Weights of a small transformer language model.
Size: 9 layers, width 160, 5 heads of 32, MLP 768 GELU, vocabulary 1024.
Architecture: no position embeddings, biases, tied embeddings, ALiBi.
Each number is 50 + 12 x the weight over its row's rms, rounded and kept within 0 to 99. Layers, rows and columns count from 0. The size before them is the row's rms in percent of the matrix's.

# layer 4 MLP up, 768x160, rms 0.103, rows 251-357, columns 96-127
121:32 61 45 28 37 34 66 52 40 36 54 39 85 47 44 53 50 35 65 57 57 65 41 64 43 44 51 46 43 73 59 48
101:47 56 60 37 40 40 47 51 45 68 59 50 56 47 54 58 56 52 62 53 54 49 31 36 45 68 60 51 44 57 75 56
110:47 61 27 35 43 44 53 37 61 50 63 43 68 33 42 65 69 52 50 62 52 51 55 50 45 47 46 39 52 57 62 69
105:58 56 59 45 53 45 37 58 53 63 66 52 84 55 61 57 51 49 66 33 71 59 57 54 39 68 58 47 50 63 64 41
101:37 39 46 49 62 68 67 50 56 63 66 42 54 43 23 45 48 37 52 63 59 65 39 49 38 61 47 47 53 65 57 34
109:58 45 51 43 69 61 58 57 65 59 69 63 36 38 62 58 66 24 63 61 72 45 74 47 41 73 35 24 40 48 61 64
101:54 48 57 40 42 71 57 42 60 62 60 26 39 35 47 45 49 65 44 49 52 67 35 49 49 53 56 46 64 52 52 50
081:51 47 67 17 57 37 58 48 31 46 43 65 57 59 54 38 69 41 55 75 39 71 62 43 44 40 40 39 82 47 63 56
113:40 57 56 34 48 52 56 66 41 29 71 52 53 34 68 55 69 69 61 43 64 66 47 61 59 55 53 43 52 62 63 53
109:34 55 44 32 72 51 60 73 66 62 51 63 43 53 43 38 34 45 52 47 29 52 25 53 49 66 49 44 46 47 55 67
109:42 53 48 43 52 72 62 57 52 72 59 52 47 22 37 27 60 58 36 50 46 35 22 44 48 70 50 57 35 45 72 89
098:41 56 46 39 69 45 46 52 60 36 42 18 61 34 32 53 38 51 53 60 72 71 49 43 34 83 35 53 53 44 57 59
106:38 41 52 37 41 40 28 63 68 47 53 44 73 52 62 38 45 64 38 58 52 33 40 53 47 49 32 68 28 43 62 34
101:60 56 58 56 48 69 51 38 50 51 42 38 41 41 47 53 29 45 54 40 53 46 45 53 62 51 49 69 31 41 64 44
085:46 38 15 29 45 64 47 45 39 49 38 48 50 37 36 59 71 59 55 57 58 40 50 44 39 44 39 50 66 46 79 52
113:36 44 53 32 73 54 51 68 61 50 69 37 66 42 50 57 39 37 41 28 47 58 33 55 47 62 54 29 42 46 49 55
077:34 51 57 44 37 43 63 14 50 63 47 57 27 57 49 48 19 45 42 49 53 49 64 46 41 37 54 24 41 37 51 53
121:36 40 39 51 47 51 50 65 55 71 44 53 50 59 43 57 43 18 38 66 58 77 53 44 60 44 44 42 61 56 59 54
102:46 53 75 38 29 52 26 80 66 59 57 45 57 54 66 35 40 61 61 52 37 50 22 50 48 52 37 50 53 71 65 52
104:42 54 39 44 64 50 48 39 44 43 39 45 37 68 41 48 40 34 32 72 54 26 58 43 56 76 45 57 44 66 59 42
114:52 69 39 47 59 60 52 67 49 74 40 60 44 50 42 69 44 36 25 74 63 75 62 54 52 30 44 34 41 35 69 65
116:29 57 55 32 43 47 51 56 40 51 44 40 49 32 57 61 50 63 55 57 60 71 45 62 54 32 29 53 28 32 51 79
114:39 55 36 38 44 51 80 49 72 65 36 48 49 37 35 55 60 50 60 66 44 60 57 42 47 68 39 35 35 40 70 36
103:48 53 41 43 66 61 64 58 32 62 54 49 66 63 43 30 50 29 51 60 63 49 40 27 47 47 38 44 46 53 53 65
118:68 55 44 50 54 42 46 54 41 60 39 36 48 37 41 41 59 68 66 47 57 52 32 33 57 62 52 66 44 53 70 63
111:49 62 65 46 46 44 40 47 36 46 61 45 69 52 48 69 49 32 25 54 71 53 45 55 63 44 73 64 43 60 45 38
096:26 58 60 53 36 50 64 34 45 65 50 38 72 53 37 36 40 55 62 39 58 64 46 27 57 44 69 53 36 59 56 65
067:38 60 57 28 49 56 48 43 56 61 48 31 34 42 69 54 44 70 35 59 37 73 45 73 49 49 36 14 67 33 58 40
102:40 58 67 36 55 48 46 62 51 55 51 42 56 49 58 58 45 49 57 52 38 61 39 63 57 42 66 56 36 52 61 65
108:55 46 46 40 57 62 49 70 44 51 37 38 58 58 39 51 48 13 55 60 55 50 33 61 42 51 43 35 50 67 51 56
098:48 49 57 50 61 52 65 56 36 69 74 52 46 36 30 56 43 76 39 49 77 57 30 48 62 56 59 48 37 46 50 55
105:50 69 36 39 59 60 38 46 58 32 42 41 59 70 41 43 53 47 56 44 48 38 54 56 41 41 40 45 40 51 66 52
101:47 54 74 30 60 55 69 48 32 60 65 74 55 60 59 45 43 53 55 66 44 51 58 60 63 50 42 27 24 59 58 50
111:36 60 27 38 43 63 47 73 63 25 24 40 66 49 69 59 59 48 46 58 61 39 35 51 80 39 39 38 51 43 53 61
091:36 76 51 37 35 58 55 56 50 67 46 48 66 47 49 72 50 40 40 66 52 50 22 45 46 41 61 69 42 57 81 44
108:43 40 55 41 37 59 41 38 45 60 84 33 58 69 51 43 22 40 60 49 62 54 47 56 26 61 53 46 58 34 66 55
066:36 62 64 43 32 44 38 20 66 69 45 33 33 53 53 49 29 50 51 52 48 49 43 37 54 60 47 40 63 35 56 40
105:41 55 40 37 66 50 48 64 58 73 57 53 53 56 50 34 42 32 22 55 67 44 31 52 56 55 47 52 58 73 57 68
070:67 53 70 37 50 58 63 69 41 45 87 47 59 52 45 61 57 48 65 51 39 37 43 57 62 52 62 53 46 63 55 48
111:37 50 54 28 54 52 61 53 62 41 46 49 40 35 59 46 27 33 49 58 57 49 43 61 90 44 47 44 38 57 74 41
108:52 68 38 26 46 65 55 70 69 59 52 45 65 65 46 51 66 48 45 61 45 68 42 72 49 54 52 63 66 67 57 58
104:61 44 43 36 53 59 51 50 63 30 56 53 57 56 31 32 49 49 63 48 52 65 29 52 30 45 44 55 66 62 68 46
101:29 58 48 44 48 63 35 35 54 54 32 58 54 48 52 50 36 43 56 67 56 52 43 35 35 43 18 39 53 55 67 41
084:54 56 65 42 89 44 69 32 59 41 60 73 37 60 43 32 56 54 48 48 59 37 59 42 38 66 44 33 44 53 59 50
085:61 63 65 49 52 51 47 53 41 67 33 66 59 71 35 50 40 58 57 54 55 51 61 47 44 52 40 40 61 48 73 52
113:45 44 52 54 37 56 58 53 71 37 53 66 58 45 43 29 40 24 48 44 51 77 40 49 54 63 56 44 23 52 68 68
095:53 67 46 39 32 41 41 39 34 49 67 56 75 48 30 49 47 56 41 33 64 48 35 36 71 61 58 47 53 76 57 60
107:49 37 38 39 54 50 37 69 56 52 50 52 52 50 43 54 51 54 62 67 57 60 31 44 59 41 42 56 31 64 74 60
086:43 60 46 53 40 61 42 60 53 45 52 59 41 66 46 52 53 43 37 33 39 53 48 52 36 21 41 48 57 54 58 28
104:57 45 61 45 82 67 67 43 54 64 54 75 64 28 32 49 53 61 36 50 76 49 58 43 48 49 28 46 46 74 59 56
092:45 49 61 24 62 64 44 41 41 66 30 64 54 64 52 49 38 61 45 65 50 31 47 58 62 13 52 43 39 58 70 54
105:25 47 58 28 43 57 31 60 59 48 53 50 54 67 53 53 34 71 55 54 54 75 42 34 83 51 40 49 73 73 55 67
116:39 62 67 48 53 53 54 61 39 64 42 49 62 24 65 46 47 58 27 42 44 52 58 51 57 67 56 47 47 52 48 51
107:42 52 45 44 53 62 63 57 33 59 51 83 56 32 46 41 49 50 47 84 58 52 51 51 43 36 28 55 30 46 43 56
078:41 48 51 42 50 43 53 44 55 69 62 54 54 75 45 49 42 27 41 50 62 56 44 65 58 31 64 62 49 46 58 47
115:51 54 54 48 67 57 85 57 49 54 50 60 80 29 53 47 60 49 47 45 46 54 45 55 34 68 41 52 36 41 57 65
082:46 54 42 47 54 52 62 49 43 57 72 47 74 70 38 57 45 37 61 51 54 46 41 51 41 55 63 68 59 38 63 37
109:41 63 43 43 70 58 46 42 51 38 41 57 34 44 48 38 31 63 53 47 58 57 52 55 73 54 51 43 36 73 51 70
103:30 61 47 47 82 75 54 45 55 61 59 44 35 39 69 31 53 48 47 38 65 71 59 60 38 64 35 37 24 50 53 54
107:45 66 21 46 62 55 50 63 55 41 58 47 51 58 25 66 50 51 67 61 66 31 64 56 37 57 20 57 37 48 64 50
095:51 46 43 35 67 33 65 54 50 55 52 40 62 31 59 29 71 59 50 62 56 55 52 67 50 51 54 27 58 49 59 52
112:08 61 36 29 56 49 69 50 54 65 33 48 46 50 48 22 40 47 47 64 84 42 61 41 42 50 42 24 47 51 61 58
113:47 50 47 47 74 58 45 60 48 50 45 55 45 55 47 39 33 65 39 44 46 63 27 40 54 53 47 59 42 65 68 47
109:33 44 39 47 87 53 52 41 42 45 50 24 56 42 46 41 54 45 74 42 49 42 29 50 66 50 36 49 33 67 43 55
068:37 61 46 44 54 32 63 49 58 72 53 55 39 49 54 66 53 65 39 62 42 49 51 77 47 44 36 08 55 36 58 69
107:50 66 39 46 70 69 28 47 46 40 56 36 57 66 63 60 57 56 49 54 66 64 50 23 48 66 38 57 48 77 51 61
106:44 57 42 47 67 51 39 68 70 42 65 47 55 43 57 42 57 49 48 49 61 68 46 44 31 61 45 54 22 56 54 57
086:58 39 64 46 69 37 60 55 53 53 48 42 61 58 43 56 24 71 61 49 46 63 38 42 57 59 51 42 38 49 64 48
112:53 62 30 18 65 50 45 56 61 33 49 30 64 64 49 56 64 60 46 41 47 48 41 35 53 47 34 59 44 61 63 47
105:58 55 62 47 51 60 47 42 50 47 41 49 67 36 67 45 58 51 26 71 42 68 47 46 74 46 52 39 60 37 50 39
098:28 55 50 47 63 54 39 38 32 50 60 58 51 51 28 47 65 37 35 66 57 49 53 46 58 60 44 56 29 46 48 43
108:46 58 54 52 52 50 70 40 53 42 53 83 53 44 41 42 54 69 26 56 47 55 40 67 41 57 36 47 39 57 71 33
108:47 48 59 34 52 31 68 76 63 61 57 47 56 39 49 40 65 46 36 46 62 34 49 49 40 64 55 53 69 66 64 33
093:39 65 46 53 45 62 62 47 83 58 67 42 64 60 43 65 35 56 49 60 56 69 50 38 68 52 45 39 35 64 50 77
102:55 47 39 44 61 48 51 57 46 55 53 40 62 48 14 37 50 39 36 33 62 68 65 41 51 58 53 47 45 70 61 58
099:39 46 61 47 33 39 54 63 53 43 72 35 54 55 46 41 45 53 49 31 53 49 48 70 60 77 45 62 53 49 53 43
116:44 62 48 35 57 56 23 71 53 51 23 45 43 53 67 50 49 47 47 43 77 72 45 64 60 61 50 44 50 45 72 63
101:36 47 52 44 66 40 63 67 63 56 48 66 60 43 57 38 51 35 16 69 51 42 54 53 64 51 39 28 24 44 62 66
070:46 40 41 48 55 42 46 61 30 33 77 61 54 60 33 43 43 28 43 62 79 75 54 55 42 58 43 36 58 36 57 31
098:43 50 52 33 44 42 69 59 55 61 62 48 53 65 57 52 31 40 38 59 54 49 19 72 66 74 57 50 44 63 52 29
100:46 70 66 44 41 51 61 45 35 61 42 49 76 47 63 53 45 49 40 53 61 39 32 63 50 56 55 56 38 47 79 65
099:35 67 65 40 42 45 59 50 53 39 54 59 45 17 49 37 44 64 47 55 62 66 49 49 40 36 28 37 58 52 54 58
102:41 52 66 47 55 36 47 49 55 53 54 65 58 57 59 31 48 50 48 50 56 54 54 48 57 42 32 58 39 56 59 51
107:26 52 49 42 47 55 64 63 59 51 48 62 51 42 53 64 44 66 39 66 63 55 36 54 71 53 39 63 67 59 61 25
086:58 64 59 25 50 64 42 62 34 44 44 65 52 42 47 51 41 57 42 66 50 52 55 51 57 53 55 35 37 50 73 41
116:36 40 45 44 43 50 35 76 33 66 42 63 57 60 54 66 44 48 36 56 66 43 24 64 59 52 19 69 32 52 75 47
109:58 58 47 21 42 27 42 28 40 63 71 52 78 57 44 46 52 47 48 34 63 50 47 66 59 60 45 75 66 91 70 59
110:50 58 45 38 49 61 43 61 36 40 62 39 67 55 45 45 62 42 42 61 68 63 59 59 51 51 52 32 63 73 54 26
099:37 69 42 55 50 46 47 50 76 47 31 70 65 53 29 57 49 43 43 54 50 47 49 60 52 57 30 49 63 62 47 34
110:19 47 37 44 47 60 41 33 54 51 51 48 71 48 43 57 42 43 31 41 70 47 50 61 54 48 47 59 60 63 63 51
106:48 51 53 27 54 42 40 76 36 41 57 47 65 60 27 66 55 47 42 47 68 46 61 46 53 51 40 46 48 66 68 42
090:24 38 47 44 53 68 55 59 45 63 59 67 55 33 22 27 40 70 51 81 45 42 55 50 62 42 31 30 30 47 47 30
108:60 59 47 47 43 55 49 39 57 67 48 49 56 51 35 26 29 62 32 76 69 35 47 43 64 67 44 51 47 61 56 47
104:49 73 57 43 46 62 64 37 55 09 35 54 72 56 45 37 49 62 22 62 48 60 54 64 61 58 41 35 57 47 71 64
105:35 39 61 47 51 56 48 32 76 53 58 28 67 55 48 71 49 23 27 45 47 33 48 57 69 44 64 60 41 72 56 32
088:59 37 47 52 42 44 45 70 64 51 35 61 49 31 47 36 54 38 58 43 38 65 45 58 62 41 42 29 39 48 58 51
094:62 60 51 21 31 30 59 45 46 27 45 60 51 63 31 51 44 35 57 54 54 38 70 52 63 52 24 43 42 60 70 43
117:33 66 58 30 55 54 51 59 64 75 57 35 56 47 43 49 34 51 31 32 46 48 39 51 67 57 28 69 46 45 62 62
104:54 51 58 52 58 42 55 65 56 55 68 36 56 83 36 34 53 37 38 43 44 61 49 63 53 46 41 32 38 52 61 48
104:38 53 69 32 44 52 39 64 56 34 77 52 73 54 43 71 51 65 44 54 67 44 45 64 61 79 44 53 59 60 59 52
121:37 61 40 37 27 65 69 38 50 41 29 47 61 57 64 44 39 48 27 53 48 50 35 53 69 53 61 56 56 54 57 85
070:32 42 22 41 43 44 64 33 46 61 45 52 48 58 15 39 28 38 46 54 61 55 63 51 62 49 53 42 52 57 59 53
106:40 46 34 58 69 70 67 55 70 33 47 36 73 55 17 46 25 39 65 51 62 63 53 52 54 47 66 51 50 45 55 58
088:51 56 31 64 60 49 52 35 49 67 70 41 54 49 46 47 48 36 53 61 32 66 24 53 32 60 36 62 39 41 48 58
108:53 65 38 55 62 43 60 60 64 53 52 60 50 71 40 55 48 32 39 50 65 47 49 43 39 42 31 47 47 60 63 48
109:48 59 40 43 44 51 61 56 51 39 72 50 49 46 33 51 34 46 30 61 62 43 45 65 57 51 62 49 69 62 67 43
106:49 50 66 45 37 79 48 54 36 56 48 51 53 47 52 33 66 45 54 47 64 37 40 38 44 48 52 57 40 74 71 42
# layer 4 MLP down (transposed), 768x160, rms 0.0773, rows 251-357, columns 96-127
122:51 58 52 32 49 26 69 40 54 48 26 39 49 69 36 61 64 48 44 48 48 77 40 45 70 53 58 57 52 58 61 36
101:46 43 54 75 36 47 46 42 51 60 50 59 49 46 43 83 64 34 67 58 51 51 50 48 40 61 58 52 57 35 36 55
101:75 32 44 43 53 75 47 39 41 63 50 26 24 48 66 34 38 45 33 59 56 40 27 51 44 81 43 47 50 55 56 69
112:51 44 52 63 64 46 38 53 72 65 32 28 55 56 54 44 45 21 51 69 44 51 49 57 51 69 57 48 48 47 60 41
099:48 44 43 58 68 61 50 56 39 48 52 46 55 50 56 65 73 53 44 54 51 57 38 49 52 58 42 35 57 93 40 32
107:45 54 55 46 43 63 36 34 54 50 37 27 51 52 35 55 70 44 29 47 55 56 48 47 57 48 64 46 68 43 24 77
096:65 53 58 39 43 35 51 67 48 45 51 45 41 48 69 45 53 41 36 32 58 60 45 53 58 57 44 30 46 59 35 52
086:17 35 20 60 39 36 44 50 51 43 53 38 54 47 37 57 50 34 28 26 62 48 58 64 42 69 44 44 44 55 58 78
106:55 37 76 45 26 48 55 39 47 45 71 64 62 38 51 65 36 43 47 33 57 60 53 31 48 30 54 55 52 39 21 57
113:68 62 51 59 45 51 44 51 43 26 60 40 61 64 51 28 44 54 37 27 56 48 66 43 58 63 34 39 41 51 57 51
109:67 41 56 55 34 52 57 62 41 54 30 57 44 37 53 59 28 45 58 57 29 43 34 29 50 55 49 46 38 57 46 56
107:81 72 59 52 59 58 57 25 35 36 41 58 39 42 49 50 63 35 45 53 38 60 54 42 59 31 54 42 42 53 54 40
122:48 56 44 55 75 56 52 35 34 64 33 68 51 38 65 37 57 49 58 39 47 39 23 50 35 52 69 35 57 40 46 50
102:47 53 60 43 72 52 76 54 36 62 54 46 55 53 44 42 57 37 44 49 57 32 43 69 55 34 54 55 54 48 51 13
084:45 36 49 75 46 37 64 61 54 60 88 59 52 46 49 43 25 57 48 47 45 32 42 59 54 53 40 49 40 57 48 70
121:54 49 63 44 49 56 62 54 64 57 31 32 61 67 48 53 49 43 46 52 38 43 50 54 56 31 41 45 59 51 52 61
077:57 57 41 52 49 58 35 58 59 50 67 57 56 45 65 76 52 37 40 48 60 46 55 27 24 51 54 80 55 29 43 32
132:41 30 36 32 67 60 59 64 71 56 38 41 36 57 44 84 29 39 64 41 30 30 42 61 52 81 42 54 57 57 66 49
105:34 54 58 56 46 45 52 51 55 72 26 54 58 56 46 39 42 47 48 29 51 41 46 64 65 60 67 39 58 55 33 53
106:56 66 47 40 44 23 49 73 50 40 51 29 43 24 62 49 51 40 47 47 36 36 70 51 48 41 64 77 57 62 58 56
127:43 51 57 69 63 62 49 45 42 42 60 58 43 48 44 60 42 57 34 37 22 64 48 13 53 63 33 68 61 58 60 51
133:51 53 53 58 52 27 54 61 52 43 17 59 68 28 73 53 36 45 35 50 58 59 47 20 57 46 26 45 42 36 52 67
112:53 44 47 46 75 59 43 62 56 58 66 63 27 36 52 47 46 50 41 56 31 71 49 31 41 74 59 45 62 59 25 58
102:52 53 51 57 56 59 31 36 74 70 57 69 47 48 47 48 68 36 61 40 18 59 54 45 32 52 58 52 50 70 61 45
120:51 47 54 49 42 35 79 63 60 47 43 57 38 26 49 46 50 46 40 51 40 70 37 47 47 51 51 51 57 53 57 63
113:48 53 45 81 44 46 36 41 55 75 62 44 42 57 36 43 47 45 40 65 63 53 58 51 55 42 60 63 56 21 39 36
090:38 44 41 54 52 43 39 30 69 65 35 50 60 54 45 34 54 40 51 49 36 54 51 61 53 50 62 55 32 47 23 44
073:53 48 59 50 52 54 20 31 36 60 32 61 57 18 52 49 51 37 27 41 59 45 46 50 51 44 50 64 53 42 40 56
102:78 43 58 42 55 38 44 60 59 41 53 47 53 42 61 66 66 47 49 38 45 86 64 58 66 45 63 58 55 57 44 39
115:40 46 55 19 52 21 42 54 60 44 50 45 52 54 19 69 52 60 50 55 49 55 33 70 49 54 65 53 22 41 55 57
100:42 57 46 55 30 25 33 43 53 53 47 53 63 69 62 51 64 51 65 53 41 58 39 65 39 46 63 56 59 46 37 52
092:29 46 54 47 59 54 79 38 49 29 55 65 52 32 71 48 49 54 57 35 79 50 36 41 42 51 72 32 54 47 33 42
120:54 37 61 35 58 78 42 41 63 35 53 64 57 63 50 55 36 34 60 63 66 56 38 44 65 39 49 52 56 49 51 41
122:43 54 67 38 33 51 51 60 19 49 24 47 53 50 54 63 54 57 52 42 65 40 45 40 47 53 45 52 33 36 44 60
096:34 65 58 55 43 62 40 46 54 51 42 58 36 64 92 23 52 52 62 55 49 50 53 54 19 21 50 49 43 41 58 54
103:45 33 44 46 58 25 55 54 58 41 54 62 47 51 39 39 56 47 45 45 77 55 61 64 62 70 51 52 47 40 54 58
075:43 68 61 58 64 46 27 62 35 49 45 69 53 36 42 52 73 41 45 53 58 46 52 41 15 47 61 67 38 60 46 37
108:56 45 52 42 50 47 42 46 56 55 57 47 41 68 18 43 34 76 31 55 43 39 47 38 46 67 24 62 71 63 48 43
082:46 41 47 52 75 51 40 56 46 33 43 45 65 41 39 49 46 45 57 51 48 41 48 47 45 55 56 78 29 65 38 52
120:52 58 59 34 38 52 50 55 68 29 40 42 58 58 53 50 36 66 57 24 31 55 60 41 62 47 51 50 32 58 39 79
109:18 40 55 51 49 70 50 55 25 36 46 48 60 46 39 42 48 63 51 32 43 46 60 36 41 45 29 61 34 52 57 37
100:38 55 23 79 44 41 68 57 39 68 41 56 57 71 65 39 66 38 67 48 55 62 70 41 31 59 50 28 48 59 65 63
105:31 42 51 41 67 57 54 51 57 32 37 59 69 59 57 44 37 37 43 52 62 40 68 61 51 39 46 50 47 53 54 64
082:45 27 55 42 70 42 44 45 32 72 58 34 66 54 50 48 39 51 42 75 32 48 54 33 52 39 59 44 54 34 51 75
088:47 37 36 72 42 39 57 46 44 40 66 58 31 59 49 53 25 62 28 56 51 53 60 59 51 52 48 46 53 68 52 38
084:23 48 57 74 57 58 51 60 39 59 58 43 60 56 41 40 51 50 42 39 57 39 35 65 68 44 41 39 54 47 60 51
089:46 66 37 51 40 34 35 48 62 30 62 43 46 39 36 56 53 49 37 30 36 40 53 46 40 54 63 56 73 66 56 48
104:56 57 57 57 47 44 50 49 63 63 53 60 31 36 74 82 38 32 60 30 37 44 41 34 37 65 60 43 65 51 33 62
076:54 42 68 85 40 40 48 45 40 43 31 27 16 37 50 65 46 55 47 66 67 48 72 58 45 55 53 37 45 40 31 55
106:51 38 23 60 27 57 49 66 49 45 57 24 55 64 76 49 58 57 59 30 50 70 59 46 26 67 43 54 49 68 52 50
120:53 39 44 69 45 60 48 74 69 27 63 45 45 42 40 51 52 42 40 48 54 76 54 43 40 78 32 65 60 52 28 59
105:44 26 40 58 50 37 40 59 36 60 47 42 41 48 60 55 54 44 53 28 40 46 36 55 54 74 49 51 41 52 50 38
118:50 26 67 38 56 55 40 79 72 37 28 34 69 64 65 50 38 50 45 78 51 36 22 49 59 44 47 47 48 61 66 22
112:63 45 65 59 33 44 67 32 53 46 26 42 56 45 46 50 43 52 65 37 33 57 39 37 44 26 45 46 68 68 45 50
080:52 40 42 51 48 57 32 54 39 34 27 70 49 47 53 46 75 38 79 31 46 49 47 61 27 50 71 58 41 46 49 37
123:68 48 46 56 69 55 41 59 49 68 59 45 46 51 55 37 37 43 50 17 62 28 42 39 53 62 41 48 53 52 47 43
084:37 46 44 34 59 69 50 65 70 26 55 46 62 26 53 50 47 55 43 46 42 56 58 60 60 41 55 73 25 49 47 51
107:62 80 62 49 52 53 52 53 47 27 35 51 46 44 56 49 30 64 55 24 27 44 50 44 65 54 47 37 46 54 57 69
095:54 59 60 61 27 34 54 48 62 43 73 50 49 44 52 41 55 43 52 53 51 31 45 30 50 47 57 50 78 21 66 68
112:43 71 71 48 42 57 62 58 72 48 40 81 49 51 39 62 36 51 43 53 54 39 48 41 38 43 44 61 55 41 61 61
090:38 35 38 57 28 52 45 78 55 44 40 47 43 51 32 60 59 62 49 38 59 31 57 73 66 49 42 57 62 56 37 51
129:35 65 37 57 55 36 73 40 58 50 29 72 54 43 60 33 66 35 59 55 60 35 49 39 55 41 41 38 43 50 57 63
107:59 38 67 48 42 69 68 31 40 41 26 61 35 57 33 53 51 83 42 51 61 56 60 59 47 64 44 40 46 63 55 69
098:66 33 58 69 48 62 50 51 26 50 34 75 60 59 32 80 37 55 62 38 39 42 34 64 45 58 56 46 52 45 60 40
071:48 52 64 60 74 49 44 41 48 42 50 49 60 43 52 46 69 53 44 59 31 52 60 70 32 39 56 55 58 56 31 39
105:54 49 43 59 59 52 46 41 37 38 49 39 45 59 52 64 33 40 53 80 89 52 61 33 52 56 61 52 36 51 58 66
102:69 51 47 47 31 70 57 69 48 37 41 52 48 63 51 44 63 47 49 45 62 71 61 43 52 75 44 37 62 53 66 29
088:50 54 49 60 56 54 54 41 53 66 42 66 60 48 42 57 64 37 26 51 58 55 32 60 59 55 38 49 51 46 52 55
105:47 43 25 52 56 63 33 36 49 45 67 56 58 66 53 37 52 59 47 78 42 39 65 46 62 34 27 50 57 43 41 59
091:40 50 55 63 55 27 42 62 66 44 41 29 50 46 43 39 47 68 38 33 47 62 61 46 61 51 42 59 78 35 63 48
099:36 64 52 60 57 25 27 60 53 68 42 60 48 51 61 46 49 46 63 53 37 51 41 69 55 61 26 46 66 44 37 41
116:58 56 69 47 80 76 52 49 50 54 71 48 59 41 48 40 44 30 59 35 63 56 44 59 57 55 56 43 44 58 39 38
116:43 32 30 61 55 44 37 60 59 47 28 52 56 41 34 40 35 77 69 33 40 50 46 55 61 56 36 55 52 50 48 42
084:59 54 32 67 26 51 57 39 54 71 55 44 30 54 69 30 43 48 54 33 57 49 41 62 39 51 47 44 33 47 56 67
104:51 41 31 42 51 56 42 47 58 42 46 41 50 49 37 66 38 57 53 65 59 34 54 20 48 41 52 66 58 45 51 45
098:61 58 45 45 52 42 59 39 58 36 64 62 60 43 24 37 49 31 59 37 36 44 54 60 51 25 43 51 63 47 62 57
124:78 28 44 58 36 41 61 52 39 62 42 58 65 51 72 64 63 46 49 48 40 44 50 44 64 45 64 49 22 37 58 57
106:45 66 45 22 57 49 47 54 56 64 26 44 57 66 51 50 54 43 57 54 49 51 61 24 40 20 64 37 41 54 68 63
080:70 41 75 34 64 55 43 30 32 71 46 51 48 48 57 40 65 57 39 39 49 47 48 48 60 20 66 67 29 59 46 31
092:67 45 47 23 45 39 61 44 32 45 79 45 47 51 73 59 48 51 54 49 42 57 38 41 55 65 53 44 34 56 59 59
098:47 38 59 64 52 39 61 60 39 65 57 51 38 58 22 38 57 34 63 39 47 53 58 62 37 59 51 48 44 44 52 23
095:43 51 46 57 67 44 50 56 41 52 65 55 52 43 69 55 44 59 29 36 54 42 49 36 62 39 45 53 49 55 55 50
101:34 40 62 34 47 60 59 59 54 51 56 62 32 43 49 44 47 59 31 69 55 48 57 53 61 67 59 75 63 65 73 51
102:43 56 70 46 48 48 43 58 49 44 53 29 58 57 57 48 50 58 59 54 51 70 56 22 59 47 54 61 65 43 48 52
093:45 45 56 63 57 56 41 54 67 52 56 30 62 50 38 50 55 75 30 50 52 56 57 49 40 50 23 61 32 44 30 55
126:32 45 51 40 49 45 46 32 52 61 37 35 40 31 36 58 56 64 64 40 59 67 42 46 52 41 32 55 54 41 51 49
104:59 68 45 60 48 32 40 36 51 40 55 45 66 63 37 30 32 43 48 40 25 50 66 48 46 61 62 47 73 37 60 47
118:57 38 47 66 66 46 46 41 50 64 49 58 61 41 44 27 44 78 60 49 56 56 69 55 59 54 42 52 59 58 37 67
090:76 40 61 60 67 36 57 29 56 46 50 34 62 48 46 63 61 53 36 63 54 59 51 51 20 39 73 52 37 27 45 63
121:50 51 63 50 64 42 60 52 46 43 44 51 41 51 51 40 63 32 45 37 23 51 61 61 38 47 42 44 60 41 56 29
107:51 41 77 51 44 44 52 64 76 31 65 40 65 57 57 37 38 39 66 56 56 61 53 37 33 65 47 73 69 42 42 41
085:46 46 59 63 52 47 58 47 38 35 47 41 39 30 40 51 36 60 49 47 43 50 75 44 37 45 32 39 31 73 36 58
102:48 77 58 57 41 66 57 45 49 43 57 49 25 49 50 47 50 52 40 40 39 65 44 52 45 66 61 47 45 50 32 44
105:40 69 35 45 55 57 31 41 56 37 47 50 50 57 62 32 46 40 48 46 54 51 49 84 59 58 49 44 47 55 53 43
123:49 62 54 37 58 49 36 53 64 41 54 68 75 56 52 43 46 32 43 63 27 49 60 41 52 43 34 50 40 34 68 58
077:45 48 49 54 47 44 43 57 55 49 37 37 59 61 34 75 51 67 55 35 45 42 60 57 54 64 60 50 58 44 19 33
098:51 40 42 47 57 36 44 37 51 49 38 30 44 43 58 35 61 42 66 40 58 33 55 60 58 35 67 41 42 38 51 71
119:81 65 36 51 43 43 41 56 48 46 47 65 54 41 71 47 29 59 57 76 51 69 42 45 79 57 75 40 70 61 47 39
077:25 51 29 77 47 48 55 62 50 46 44 47 52 54 30 55 53 69 46 48 64 67 56 50 68 37 34 36 70 75 50 70
093:34 39 56 58 41 53 54 43 60 48 38 59 51 60 56 41 48 67 68 55 42 61 54 42 53 33 63 48 66 50 60 56
134:42 50 44 32 47 39 42 77 59 50 40 46 73 64 56 42 34 50 42 49 65 58 57 61 45 37 48 48 38 49 68 35
076:66 42 50 43 46 47 44 54 45 51 25 45 49 62 60 58 30 55 42 77 67 77 32 43 65 67 58 63 56 65 34 16
092:52 59 49 60 32 55 51 40 28 30 39 56 38 68 37 62 44 53 38 37 65 36 49 52 42 72 62 54 36 56 17 48
081:46 42 39 61 41 42 49 41 52 48 44 59 64 63 18 74 45 55 53 35 65 74 52 55 55 45 65 43 51 69 60 47
099:23 50 28 62 45 46 31 58 51 45 34 63 41 50 61 48 62 75 40 50 47 61 51 56 45 68 38 56 53 54 44 42
104:55 43 56 57 57 49 51 70 44 53 53 56 59 55 34 38 60 55 48 45 44 54 46 40 46 43 69 66 36 33 63 50
106:40 45 31 74 35 36 43 43 46 55 68 56 29 47 45 69 37 39 62 56 61 41 41 36 57 69 46 50 56 50 38 72